config.toml
num_hidden_layers = 9
hidden_size = 256
num_attention_heads = 6
num_key_value_heads = 2
head_dim = 32
intermediate_size = 1024
vocab_size = 2048
hidden_act = "squared_relu"
norm = "layernorm"
norm_place = "pre"
norm_eps = 1e-05
positions = "learned"
qk_norm = false
attn_scale = 0.177
bias = "all"
tie_word_embeddings = true
parallel_block = false
init = "normal"
init_std_qkv = 0.0413
init_std_o = 0.0513
init_std_up = 0.0591
init_std_down = 0.0591
optimizer = "soap_variant"
learning_rate = 0.00976
lr_mult_up = 1.01
lr_head = 0.00703
max_grad_norm = 1.0
warmup_steps = 200
schedule = "wsd"
decay_fraction = 1.0
decay_shape = "exp"
final_lr_fraction = 0.0
batch_tokens = 65536
max_seq_len = 2048
doc_mask = true
train_tokens = 321100000
max_steps = 4900
dataset = "wikipedia_en"
Each number is 128 + 24 x the weight over its row's rms, rounded and kept within 0 to 255. Layers, rows and columns count from 0. Numbers have three digits each. The size before them is the row's rms in percent of the matrix's.

# layer 6 attention query, 192x256, rms 0.0413, rows 0-191, columns 0-63
120:117129109169162146123096109136124129160131099185190161153110111140138110110082133126122122137132113151167163138150104123129169121160129105128132173152119120138087091113109138127067102125137132
117:128120143122123161146160118110103140129128124147148077126154134134151130129137142101138160131114112153131139162114110105140089114113138115097119144074142115154173090087121152116136121125116104
126:113120088188128127117110135184139117138124139120131115161113125102125135118092140103133114146149128119146141103109108128138129159140139119140089152157166128196177109125146122105136135095139155
116:106130091124136118082087153129119149131151146101116135158124123153077114141104095138139117068123114088095136153113078089132133131151127192155157128140140138081098173050169171126132107158143121
117:158095110130096137115135113120148135145142150119124144130128176154094102116120088138100125114165126120103095126131145119139150139132125121135108088109120119113150150171189131158125135096148138
122:072168101122169139141132138105168112119147110107142138104135136150104120090153112187112160113130139108127141147176131140127127068132125170155112109176141171161095174149113115125095139082118159
121:151123131154113100115107142143123088150145142122142113092142144126183130129138146104133103116143087106132117135105093110156177165122091115124078160125160081127154151122137154194127089141125102
124:132130135102170134098132113095138155142132151108144152136093140134146110116169121141120123163098148164174135136133139146150155119106151159113109177120183103144152159134187121087151105150098152
125:084112171143121127114115121150146118124149134082171160156126114117100128129119111074092115137136103135122120126131159087118128159143115130135136138175143135183163095101119108137129138153135132
119:141084114119141144131144145180085112094114129102092129088175091158144123145112151131158093107097114116091144124181142122129131128149165145155130115108112120143119131128128152110130142090130125
127:090143187117119162090207109121128153162101127117160128138085148115129131123146139114107108131111108084109101134145144107164098138117103132143099079112095118151089146138122097160080089165126110
111:134093142115093124081129114133157159107119141169136144134148139161085114153132112091113083108129098120084084151108108125146147119143114148134110124118118104164096143128112140098167087084104131
114:108141136105129133147137171116126075138114144160144124146139150117109110101143148123159126078148128135117114079095126178145075147106121120106109150098133102096141121102135116168090142156104097
124:145122151114117152139156115133147137155130133121160119129089118114099096154119107131131104104128108098167127066113100091083118152097125076142116116148095082181103117138145133126145144127129123
122:119134066114123107145078117094135144136092140119145142117140194111104180134110135172125133128157131059122108169153116132121120110146127099144103142120160209125139170107134099142175119135162087
122:128120140161131144149128128126109100124126161124126102127087134176109118111143087119119129147158117151067094091110127094090162097153134132152122107136105130116152134150145122141114142125122121
118:120098140167114130175104131148143131085102110185141119106137183137134122162134121127104134140155116161124126142137111099154131086143123132140124146152150155156135130157132111140159110124118128
119:150110145118166153129170110143142174094098120156152161173145122151097131117132131111161132114127127107136131162096194122142118116151133104140112152137106118103139111107114121101186116125116096
127:121130110146129148100099159132116120157124130125091129126108136147124139148138144112149177127130122121134133116142154093118160122138115172137144179125138110117139109158121128178166103124170117
112:122113119139138153156099114132123148126118123143169140137130142151098125121131144116134137121108123135153132110172111114135139102151119167114134105193108143118142129109169118086198110136133138
126:117136105108134126120086134121125121071090124144103109106115133140111128131135115119115112144126146145116122122185121158120149123097096111106163106142170146116081147103131145123152135146141117
126:108179127112116163138119090137118103140094127109181121128150151151110088154094123151160145116164140146158115146166123125099085115086160130114085142121123148109120111156099124119095111107082129
124:146152112138125145143081137114127134152121170108119166132135117126146098151100160116094120120121104126129128091122086171088123146132134135095107101112137129185092124141122147153163174127109103
116:099097146084203121164102097135149146153134153118139145137151112212094138132140143138146152119130140140135107104122131152122097114115140124125112131132151140150132113094124184131138097091116115
123:126125143139153103103127121168133143127180120118112144107118175125134082144140159146097103097141144163154149111118127165121095156114117095139062118088107164094128077121128117116151146140117147
123:107141140123108096168147092095084141157120148144151135119094113106133207120149145099148108135145150144129146134141129112157133109148120125084140121108086102143144155127072137123108135129141140
121:136139091129117156137141129106149118107147125152118131131121139143132091137140141105117150167111134119161162139130157106138133107079175130115120099160147112153085130146149117140141171137144107
116:080134090126134133138124068096143119107121157162079103110129123092133137137107141106092129135126091149132117111132131105151122129105154114124123070137151082134117060135139111131126137108127147
127:139130148112107149116160171122118066112143116113154120116123135148163137177128168102146126123101130117131125128100122117124116128101125159179173104130143127112106152134163104139138107148138159
119:103094156120178115136133136078135121105149132137146138187135138112114125151141155121119171107132126094133104102129095125151120090135123084127152117194154132105179146112132136103125079152114132
123:142161100115148137183148147161100138105078117138104146137165170108120138163121138150120119109140109126140176132121158067108086149176102155127143136150088140149119134118174104146096139111177126
117:137096118110125108104122081170154212129141128123118145116120146140178105166156113148160131123135168152109135123110171143109163130103149110126174128139143097124129122116150157154124106136136127
068:127132129150159106161101113119109146151102152124162140122104130139127107095108128134137087138153136181124142119099100127159167160142131144147133128159131134081073136135106143157104087130124095
072:118146161115125186143146126106137163131137152141133109113160124114129124108127137105114110133105080113129125137121107113106100144107147135115100133103117143162140141158134153107117131125110103
079:129151091123140125110110124144113096127141150120116169145121134128112157112106093106138115139128134123160126137135117166121091168158114109136102130101164149158159147114138116135140134071163125
072:080160129109126116050141160136111128155170139094124129157108140120097148127123137120099103105158100113140123114094145122126130125100135170110135152115126154131108144115164103130148121114082157
072:121101145139102150100125141093141116185155156105120145158141147133081112101131125150086091153124152104111079117144116145105122087158106076101146105146144159125145118205145129113102131098145138
068:122156110111138155137161127077157160090129095125152110111143137175136118087116094123100125134154108100109132163135132162096131115121145134148147129153108157127097158154070078113132112115132131
072:088112159155109124137115131123139073154139139107126139092139147130148130142110135144104079160142120089128129121115131110091130142150104105160113162105170111129105150088131188134120114150162104
076:122127145079144102128115102143118145096104138146115143145117119116119138110141113119117163150132129131190124118140139144166189106116140146082159161139123120110128147137151134113124138136094140
079:114086170101140127089130118144117113132141146088105141085169124130133146120121102098121131120096118150096110141149150118112081121152124139157138123157145124164128169098150113148108144176145159
071:128098154115139137120146182166114135129142141141122119132118134140102146124138112146137111096125132121130102122137149166099121125095147085126135121120109162116116109150129136096140103128106158
073:131145152131136171079143137136095149163131097137116131135069113139129111149136137121125139101135124149097104143162101102199079152171119136127157088155088169173053169121127159144131094182134125
067:122069141128125137125085139096128112092138126199123140127182149125094114181124092091133151110134138121120089162123093125142145108133102121140140070121113110130136088140101139080120112093101101
078:149145147115129149173139165126124136147161125153110125151150108105096135091167139131124076102133128102101134121121093142143081149103154119108132128149125116145094106115120130131110134178143104
076:157102152118122159141132096099126097164114130112129119147103104130128133075118157120138125134184122078137131079116130106144088137104116134131150119128093153146142144155137104130204165151131138
080:112156119132107099117093111101117095150147153110167143117119154108124106119125124108128106104125152096098104166125112151125073082158101096167107116127114138129111155147141085122181133134108118
073:120105129135091142139153084128126097105107148143140138130144170130109184130172141122138128130162112165129147107102114140106154124170126125104121119130100158102127130141128163169145125088101127
076:166104172160144156149086176120105130120120103156112129062103149130125113090115119145141126086106115176157096124140148113102139101131132136111168128164112150112120120138138123110131116121101116
068:138123138135113115131115122122142132118076098124166125134170083168096122102136125130128159144135135099136093181135161153117124171141120134100106107155144130095103091112109126116181132092117099
076:118122091145111148110110119107106092170166125106115148092166166136133123129132089144139153146149126136124132154133128103130116135141157110092161169099123153128140109152102142131163099135165126
072:140136128155136136161108097087126111108098139096112155106091117149112146129099144147140126128118112110104106105149121147132123145129103134129133087138146175096172147106143127147144124137120109
070:140153146120144125179117102138123145070133125125115090171087105137145126159139143138112120142121161183082127104168133134103110147121098106139138121089123127119082143134135102135120135173128101
070:149165107091170139134106106114097094128076133119153096107095165152121090134109121112116133137165099115146110116150138111113104127151123119132116128114133139121080121135105138107092103148118160
073:101145159155138136118095127157115127151103168162120173105092152129116130132116128131088151132112129105129122106109099124097152093194165131111101184088127114111084142127132117167143180114094124
073:128078118074162155122152101139148120146136123131109147146118147182090132137161119098153144142090126130140122100099164116114094141135123129100130145147159146150117112078136178098128099150097140
071:123145138090176136138120143156174180111157141133101135114072128124149116163145137133076123095098174102109101105132130118149129180087160131153093125132104100096116113101110115108127153154107129
078:120158160131143143128133134156119130141147143152133142105148102146134144114125127108117131114125130154157115152158141078140132103123154116099132087096110083135120140098097132095106135165134144
084:118108149147117138150132149102178144146185139106110101121134109117122082073133147083118110121111138151164125182140127129113124102065148091135144086118092099168085161131116127135136134129142108
071:115159093138151121102174114125166117126163138134108100112145088119119126095146128131094126135124085145137097177164145118133152111144133118114120084129152110133137115139121127133128150117122127
070:107132171145118122143155159143140117120130143150147142140120109121131154172097139152133155151104102098131133180120134137128106134139138179140180094121138131126106127134120147115128110165162110
073:127152142141139153115126139111135128133153144131156109158125140183117125091146149132140179109103131138126111091139128116134148101132124106118113152165143151113146171128160147112109109178132078
073:109141139181180095144128146112132098146137089150140100141146127089149103080100142116120104070140095079166119141080134134110143158099150144120126115147104125147117159123126087150151184110113105
069:113088151107114105116114086136146157107155126134151112100131097124152101143154149119138113102175140156144122118124108161117116141086141088134110095147134131108121164090119168132121160137127119
104:113133123165149160151109107136109124168136100177182183150109133140122103092090134133132133133128123139145184139154106121126172124151147108124136155137101119126068100106125147164058108133137107
101:128115137123108160162140101102108115095121110151143075131137124141154144111133142095122135104106099158127099173102131111140085099106154116103102126094136109121154102089113153132116104119107107
107:102130077167144134109111124170132123125148177137129106160128108119130106120087124120134130144146128140150131094121097158131107136124134117148087136142163140166176124128132124102116121096156167
104:099129089100152138073095103138113131149151126084138138143154114117104103142132111145149116074117094085111125130110098084126123147137118198147156145128142116112111181064183157081140108152127121
101:159094118112094133101112128126157121143142133121139157117115150178102131119128082125100131139155144109115104132122140104135147119141125105142105119113137127106172130173159133152103126093136146
101:098162110128153137133125136121159142118129100124147132112152125147099108094144097165119156110133136114151164138164149143119142086132124161159118133150164163145079185164118087123097145099105174
103:148111119160112107122130142138138105134152129111148108089150143142186136120123131119125099115151101118143128134113091117155178167119088099146077145116167084120116168113141136199120090131144095
103:128125150072176118113143134095134144123123148110135146129087162134131124103168099144135126151123140135163142154137128146127175113102156164105119172117176117148133146135182127107146110147086128
102:099089185151104132111105106142136127103167131114169148143118126141117136116110114066083117147118105137115126128138149110152121131154107139128144112188123144188173073090107144134124128134118150
099:123089130125149115146153144156100107125110136112107122093156095161147134151129157121149084113100119130075150137180133127118120107141176140148121119095119132151131141128145154085140143082142117
107:098144183137129158077191136118140173172114128109169129163096141140150116139154140131114123133100117065110113129167144139171097130124106146135118094107097126156106172143116097175087095169132133
098:112115127113119153094122144145152150082135149182125132148142162161102113129127121095106094105168101124086091138121129138170141107144126139163122109123131121160116135133081154090161092113114135
098:107162129129118143138146150131110092129128148177125154149173162125107137111115142115141127117157128136123114101099130168119079150130116121106116162091138116099141136104104131148091148137099112
103:143123163124128142132165105121144139146133141122149127105117111121102104130130112118102117100144100087161112075114100096103096157107114091152095109152086098168118151129121140138167150126113134
104:117149093101108108139071115099144135143114136143148134131120175132096174109102120134111136117160146081105100174158112135110112076178137110145099134103146189113127158115132091130186118144140083
102:155111145135131161146134143130097122115119170099155102127096153146093112133132091122120115150131126144089106116108127073086167106131139131128120113135100151119175100151142119154104131125117130
103:121081138150111124139123108173133133098104106151143117093150152136145107158130090116151119150152129187180118126141128103128136105114108142126135153120146124161153124144157121119157087123120143
101:136103126113148132132179103144129176099104107130159129157147102135095121134142144118156118111116109118168137167107195095137118135131100113126143161135102112133131113092132126115170135116144085
102:108101126131114144103103147143089117147122120118103118124109131142128125156146134132141145118118117125131136127137146106106155095138119162165151163109104127114155095160121123176169110134172120
100:123149114140128145173134129123111150108096132132170130133117138173090142095116124104116147115118118119155143114155122113136149092148119135100111106162136163106139129110154135110169114134102133
106:123142097111106135143093127120131126076104126164107106117103134153101128117129122120114128131136125158113121131189119141133123114093110113120190122146155152131075119097143141114125153139136105
101:117196131096116144154121086140134115120092133110180075132152170138121102154088115148153146120176111151167130151166141130112109118092161131120106145110126130105134098123094128136088117112080151
103:128141096133113149145087121127104146196128173114144170135127115117137112144145155123106123127113099142149128087123071155081131151120121126102117115128136115197100114130148141162156185108109098
097:091087126082189107144100102122130134131128132106123139157143113200090136119145126141121127122120130157141130085109102114121082112107138130095094118128153143163104111085134150090120077094138112
108:134107132134168096107121103205134145100170114123120140113131151127129096147138164157108102085120151136168132113134141164127090154107116093137068132085113143092161109130133123129154146143115164
101:118150139113105116162161072106057127153122133142179143094097117121164209119167146078148102145138131126130138151140138120151103116156110125079140110108100109163135149117078154101100145109153130
105:132151088136132173129152115099172128137148138137127118112118113135142098115132125129139141164122141122176150141120130113140151100104190131126138104130158106146098145139135114106139157117146102
104:088146113137139114138136066092144107110135153160074133120151121107126140128118136114101122134152103159139113112155128117172135132124140134145111084150137083127100064109149131141116127114128154
105:116152128111090136140162177124095086081130140121156118110124121130142135166113176102150125128094120114106144141114112096114118132115110149170188119135133105092103131122146132143142112147133153
106:114114157115158104135136137093120120107147151124138136183137113107092126174136150146129169116124115133141104132121104119150120094130121109125149131185157128123186164115149159123142099155153123
102:125175116112168128184150135158088152072086112162102112153150142123092140144117149142097146121145110121115163122109135073112089134162099138148146126152089153133120126103137113154119135103164112
104:105108116115133098093110074151138213086116141116110140105120138133150102143143132149139145113148174173108127122097170132115153117106135100132160128133125088112140137121128156156152113135119134
098:120095107117177122111108161120150128148146127130116114184129079130107102109110148097167151121116153106130119129093114166126096107088161120114158125145142131153141104086133146115128136113145177
098:166171104119078106100071149111114118117149167103138169118117141141154135077119160107091126120145137092127123174115139149149165131126124158105140126117137097087139128141139125117186128146133124
096:151160120167113120093084128162128148138120150137096094112134138138117125095111114158118125090138096138048081104074099187141125123128148128134124133114165111102125107126123141114152142131104156
098:092127098142122135155130125078146155100113125169148122148065103116146137108098108160128148144143134100113108133152139133145139119155159144128144146156185136119145174118159085102079119151129146
096:139139156101122136137148120121157134128140132127140155121141116187140106111160094129113181101114123091117129152145114132122155126148111095138098107094072143126078104134101123157116131132148101
105:118086173138116144128127119130090131136146121158166150129104168169136111124147121120145149138169139095161096140128111107124158118169102093135151167135118162118169129157113145137112055162135135
097:119121148124118127127200124121092126128095128136101108126114146105121137126147101114143133139136164137169141153164183129158158105111124132118088146124116090164153161130131145118091110120114148
100:131126067129168148157110114154139168160099100138113083098152119104114112112111173185179114062169133104143140149174141129116109078090141139149119132118133136085110147133127129118130121127123122
096:104124138127164124117093083092091163125137139147132148095078149135134142137148113154159137098131151185111114173135121154144135079095164096140115121125164136101125101095145155100163112119076130
098:088098103134102125121121143125165143097109073139098114108084111163114168117128117161122135153091140151153121131145151126162108098123151111138116090162169169141102121167093162088184136112122174
092:154142110101117122132120113094107163123098125098118120104163101133130114141162052104141097130121133131104121137156105129133154119148146124155133158076127149180131159149141141153109138108111156
096:111111106146106161150152103198094153113103121127112156152136147149128130139106156113121128120095130137121135135169188103117095135107119144164148118105167170153134093147109164131138118124151102
100:108129180110123131081118137099110117128118135099172101150112128133127120171172122130128143133104122148147141148116133101081130123130104121166149157121119156119128125103165118122125147141139165
093:134129099109139125153125146127097154151134116147206137163099127130119132110151134113139156094112113110130113107146124139114107130126124084107119112127104157127135181108095148115138117155123122
085:121134125146128080147129113129140154118119134167162138123145126097128114136130112117128154112141122154132153179154135111151138107138065091123098124135132101145143118105101144126085094145062139
100:118164096152130139143137161104157100123145135128109140151135134155142108089110121154135129134145171106141089137129143166149098088122138109108142140092129166112115164149081149107137117132102105
097:126102143111153120096141096151127186143134138076106161108109117142150119109152092142126133178153144154141148140108201108095176129138150139122143166160130101122139135122115130159136150125130139
096:164145118136114094146118101112091126110134106124187125107138136161110138122143111118153109134124122138118138125086133113116135163111124124114141118133089130140098129091144160149115124114136107
101:138123160138108115109118174147105130082128123115126128118127144127138105118114136125113119129104148167140140152137156121142140122119122120093170149108091145094182109124113131113120139150142131
097:169089093137192076135108160123140096152118131127124088118153144119154162122134123104133153148154094160157110117107142125159099145105098110100063167091142125128194109145137112172120150122147114
100:128106110115110125118134126155106138140160126120104144131108115134102144153111162126142140098167144143116111085130108101130130138146121124145127075132113204100160101148162153120178147115177146
093:147106140110119184122116162173118106165126156107119128123135145084172104157119130149132099125110138139092121092132140173099148159095122137128126098124114089139140151142147171162097108121155121
105:145104130138118153055141138128157135130139124097150116098174128134092079146164090155126099106096082114142092150136127122106162124116085145186119099148131103176139180137134138113143119150116145
109:108085136131147146173163105147133159043104120109098106143131146115099130157164158106081092134086087124105134160151142134120089136132112151144166110135134144144164126099127112097139109110128115
097:135119083134146112078118164118141121177170164146101157132110104116117125147126139102104118139118133069114133125127100122165135135148111108155119084101120121165110151149120146116085136149150143
092:116132110140151064113100125155126129114127142091121116125103167142086110152106075130144120121140155095091113124141135110109135122175129151181122116176114162119136137124136135150103128073134133
088:151106087147123133079111153118105134141119152108093129155104115150131117123159143083109130122097117098107112116126134093120127109143141140103185091134095121121113127158157133142175125165137097
096:121126170135130133146184141150117099141135139137114109119088126165160086103118139115152105138099100140119134085155137090144157107111127148179123136124102136159126145190167137131118153065109166
091:128103122083150153141134145138094129130077117152130124190175104149114126129114117149163110128160105112094119114147132125131091136148114118134129143111128099129139128086143132126123115102096126
102:158122128117121133102092098124170161136129162160123178168109109134105115136110111151119100118123130077114118130113147144130160127136115083129109159111129136124069168144123118095145117124115142
102:094127121134153143141104095143154131180150143127169155124108102120115102096100104133114085124128138129144159089131100160107091124118142138118028139115125099131130115095095132126116154144102125
089:120113143106120116147124136130119177153125138125164164101142130105115148113119096111177087114166135118154109122109100177107092131196128154135119182115095130143102154130108107123118145082102151
106:097126092110127127163122143092103121122144126130125135174151102127111133140138122110159144122095151145138121096063159143107090128142116112121152161157114133125120139089107129106114152104131153
123:129119152112098134142094121108123140175158149136136120092139127116117106112139107118105102121158141111118106186132134146129155120157154110139129143116132110073151151154123124056163170093109134
109:142091147100115121097177139167102179124139125121092094128116114130140105139137088163138101122159151131130141105092129174119128174118120129148122162161145140112155115127115127145121131140145187
109:135201130157155135116123103095167105124090132138121100133123149140154166094094088131123128176149145096092140142119183139136163098121154118145112145109113108094121153123155127114126147148105130
114:148100161132132161151104126138182116157155114150143164165152151160134105081171128136088138095104115093116129140085155142119129114124130117115091108114072139144087106142116135088115126087140107
138:135104171124122122134162121137110144144106125172160155160074188158116170138148102120139099132156139112145100155120146136137110115089110129125130150129070172104141118138112110136102092171155163
126:142116188112113124108166132104117110106102131118114116140145126128130125111147127087135129129121183103150146173150136119179158118111120146100105120120163125178150167143121147101115115159142137
110:123135115098154142145147131134132142115109100159151109122139104129136143137118191169190118139149142116154159152176118156142139108113109127160102132130126100079124129165123140126131119127136104
117:111113108119077111107125096115146113102085152138124098074101182133107132115126159151114109085146151136092082141150114139073129098071143109151129109083126102105143078112121155138154104183098152
114:097107131114086106150136142126145124120095113125110145140145144164118156097124110118160141139135129115149124112146139131089104130129118143135157152160131162153120145118142139116150108103150150
113:130126134114104133127126109102144125158125121121136086112148151132115139116130096128105115133132091090116113163105132123104069136097137131112128105095136162183146129148138142126131107096133117
115:081095102139104130107122104157127121132096115135154145153110149180154113137122164137135124146098127144160133169143129118114090147103137118136123112117166175183100116102129118157132128101121119
121:116099127113124119112144153131120128129115107108158137134121116112146085160136164129175148136100123124182143107114128133101107113135090148159138186151129126131138146129139095126115102127133142
122:127173147179129176158082104105119125128139169126182137144144113156113135117122172119147137087104129094118124141156112148097110088155109102113136121102116156154130159074117155130148110112137090
115:129123129133138111135108085118123114109110145144145148097156149121145130066118105139124144120109095188152108136125144120116140137171089117121119142108147104139100122138170074113128093104104140
106:111121090096161125141102143116158101186096117139153128136122145106142116134086128162177155111108198112144142104144124155121095116148139135139124145128128150152137148114158101086136107101127137
117:118085128126091155136105091127120167144121157129157163081115098145137127095111143125133116161128138124135156105127148118121151170134114125101112137139104131101136122114139095151140117151149120
105:133136148104154104135165120138125110131107124132117118109118129159115139104142152144132126119120120127129159174101111092118119139103113143107103100123137135168122100088156118104081134117165127
118:126144133127120115111159148150096174089115140165100095117124153182170103109144119125158128124140161168106162141124152167108176111113133146120154112129099143082141108125111135111135137163125162
114:174131119084148107174141140144117144092135131146132129146176149151116170082140112141116127183126143173166091122129144142139122083125086094110107142159138132112159107149093113166144142122115116
127:159128073108133161125137133149132145091117135092101158139161117078109131160142153162112142097129131131101114098124079117116152140132116131123100102142110143120166145127151105100174126138127163
113:136111138148123140147124135168111137139138133126105166136136177128169153128116127104110092154139169144110156043144107174123141147137113163113083117134102124134124114132130139157113160151134095
116:112125143101106140093169163113184121089140127134150163132137120114091064121161107146147143116169150120117117123148120107158192106142117150149096155121150115141066145141129132116174105174122152
124:154109144140153144152153078151141164089135117117124110103125138106155130120167130112107119141093113118107108169123145140134084116143134124132149098119101085114146143088132146101121120118098150
135:098104112138139139122106120137168137174184127126106169128115125166164112117156145164097111130117155077115173151099082122141100141142159149136147096086137152129085144118143124103106117125146108
121:147131110135125091110090154162135107094126101092119080168180121133056097133119091147123120159141127118099109124153117137110122106171107151164137169158122130129148140161128074146100127134134159
102:103134142100180127124129139144096110155117170144117166133112128151158107139121158119179121135098121096125121127155132163107112070126128151124177109121123108154130123150114163136154106167114095
098:137120180135149151157129152154098147150146116124108142108111089181178147070127113102131135121085158147131135122152113119109149092121147124142113088167138122127154156162108164085091159121137120
129:139135109120167150185090131140107126130116148176107133148146131163133149077148117070156092142148066101129108142126134158118082138127151126144128129121121096113136128101099128113127139085139104
141:115120131087141135112120129120153173142154140154094134124111101120120114158137115125085101084136150106100104110107133159178128161143091121139086156136141137131110149148145091087158104086169152
119:093117107126125143124144118145141128159159148113149125154086152128095106093138137100114113123114137101129117124106096124112097098109125146135082128082090128148134126132116146133163108112095137
116:142125118123172147138067140140133108141164138144116145110145114108142122136166128130154158155152145116146177108131140150154125100186141156129123167123132104124149149160113138127130106099132108
079:107084136135144146151138155127123109114161145110126124141121112132134130136153129102128151142131122132091140144083107120076084112093134142148132159120180136172178097113161134096103157087143158
076:058129147077070116115108170142144161116129154127144120131151177131124125156115165145126149131099142120161113142147127109143134140100125150134102140132137113128175125119104120075130161097118148
077:130131150130103132114091128137143188167192129132123156127122137131124127128130087124161116124155125106134116109144124165102113203117116078171127155132148150122157147115146159127145093144163145
076:115153109132137135135145123147149139096123113112122123133096152135135147080136112124135161151098133106091127152116124129177118160162138125087131144158107162131136172160137103136114108096113084
079:094121146085101106148134121156123121144149119143137160131155148133192128096114119145155107106077147090125115151106120160106131116153137173098133129108117163176118125149059119128138146105119140
082:118094156110151115162098115136097114174135122127167114157111161127136142145103115126089100119164129118132110132110144106141150094106071113118140119130121157117129129119138152099111093151143142
077:102162142100157139135175120127124131117118123130155131135115125114103170090092086127124144118109113139161124131133148127126136127087135129116131122124182189146169176101111165116078099143129160
084:138154103118144159141101123087132175113096075077128120139091108133150107102102120131126101115149114077120128123099158135150135136127128091185128157117122120132123089153082166096123121096164134
082:136130146086166148109091126135130138147129137124120105115118151123170144167134124146124106071136118176124118123139110115122162128110173080134135123112127133080140106120151112102128124113154168
083:134103137110074130146135082141134150079101130106116100131093163139129153094120111103158153135135143109152141160147184143122105110148120137155177112148141131154081112148114116123150117106127141
075:127106103174139136147127168082154106103172134117135092165159158154132127144123118142088105118124118127110135158143130129094156136082122134108135111123141175158114125185183106104141098127115116
075:104147134119125147127126120116092115141097106164116152149123127117129152163098104136135113106117120140149124165184108132091101139069093139107123085109129114165084095136127160147142129083127109
082:114158174096119087149101118143103082129131121129128106125115110149150125172107132130178129148126166135166118082121124124115132085135108135117136172122124136085084155136186081111122092125104121
083:174171091154150145180107107093103135123094171096144126168088162110112138129116122098153130139133122094164120105140099149121159103095105089116143152147131134127106169130089180143160121113107096
075:131185147137100140124139107128149114078065117127128124069126118136128114088118100116133100111116145129123128137109122094094180125149076149115113109130145150147145127138146129131121113052098083
079:109124133145088109149133111126113098161098125165127126126098138147136111117128123133153123101121185116132145170095108146101063126110088116133125171120113144113111133100163114114164097118126142
078:148138114144103146101110034163123131125120126080132165112120127123143146119159118126159070113151175161167118106106127131117181141122132104122105146135133142121111113100173124117159130085167151
078:146100187113134115128180137174131163161120163089142145124116125170149125153080159138127115127106119105121116123083133086143130144062131105125131129159142105096135173085153181139144133126112153
084:154122154096147107162125131161101130136108139155128143118118147175141151100135148109155133106134111134155109111114134127126140130134122144113177130141124161135170163124144128129197131157159152
074:129113108138182122162116149129149108133138094116142137085132180106147122134122172138114143163117096144138100141104131129118126136101120107086096153109165105107138124132124141166126069081122098
077:134129093146139169139152096168138120149119112121119131134115141130090133125138114136116157128096130168139115112116127139116147124132098127153093133105159189054176166132139134131139135111132140
077:132087102146103127140137139177126076198109136130152142117118119112123096171093132112106112161105139104096142106136141164102085152140146146148157165094129149126116093184124112125074141177083128
073:113105155115100093074122163165145145155195128089147144123128094118119090151153073150128093139118123117139095137157111171116149098105125108125140137115113112119082162155116154094147136126094120
076:142107146117139127117127100151112169091126100124136104090147117132160140105164125103102104106095109174108115103147134125120128131105154111150129100128111127124112109066149102105163089083089107
082:095150122141176145106138156143138095143154154128100161119118121151128116121191135140118103141133110109137158141158132120135121136099106145136116125109086171120121163158152143122128091108166131
082:098104089102153140119118149128121117148156148106103150136148120102145097097107108160140082135107094110117123125146134119114139119089138125138114103086140119154123138136118096094088097132094157
079:116089119115105123125127113155142128149125087115069108123130094117150136163135134145146094118148119128145143154124120168118130168103140169106157134111082156127132134145141104126153123131158142
083:147069136152115136172122126149158118080093146142156100131114134145109129098108141095141132146137133127151130093160083108114164136129152113138164126143117130129103140170172159114129164086160157
071:158125130145148126137126134105166094117127106127128174141152125095054136149163115136141105119137113116104103146123131173135126152107127135150076143149165119085166110138109120132122112084132102
085:136086107114103096085138106138091125166103131098100131133113124102116113138139132074121091108177152086135107124094095113129132162108132136112123110107122126128086123108152120111127110104169138
079:154106124093163154128105116117115130168174130106096092136110094154134083097160125122100078127113121160160118120132134139183142132154142122123092135161105103153113140127117100133154121117149121
076:113176140117140139154073106155148129115128118109100145096139139163156116120131179140133071119134111142135182116119139131140112141147151147143142164138134115109121130113110098120117117095149146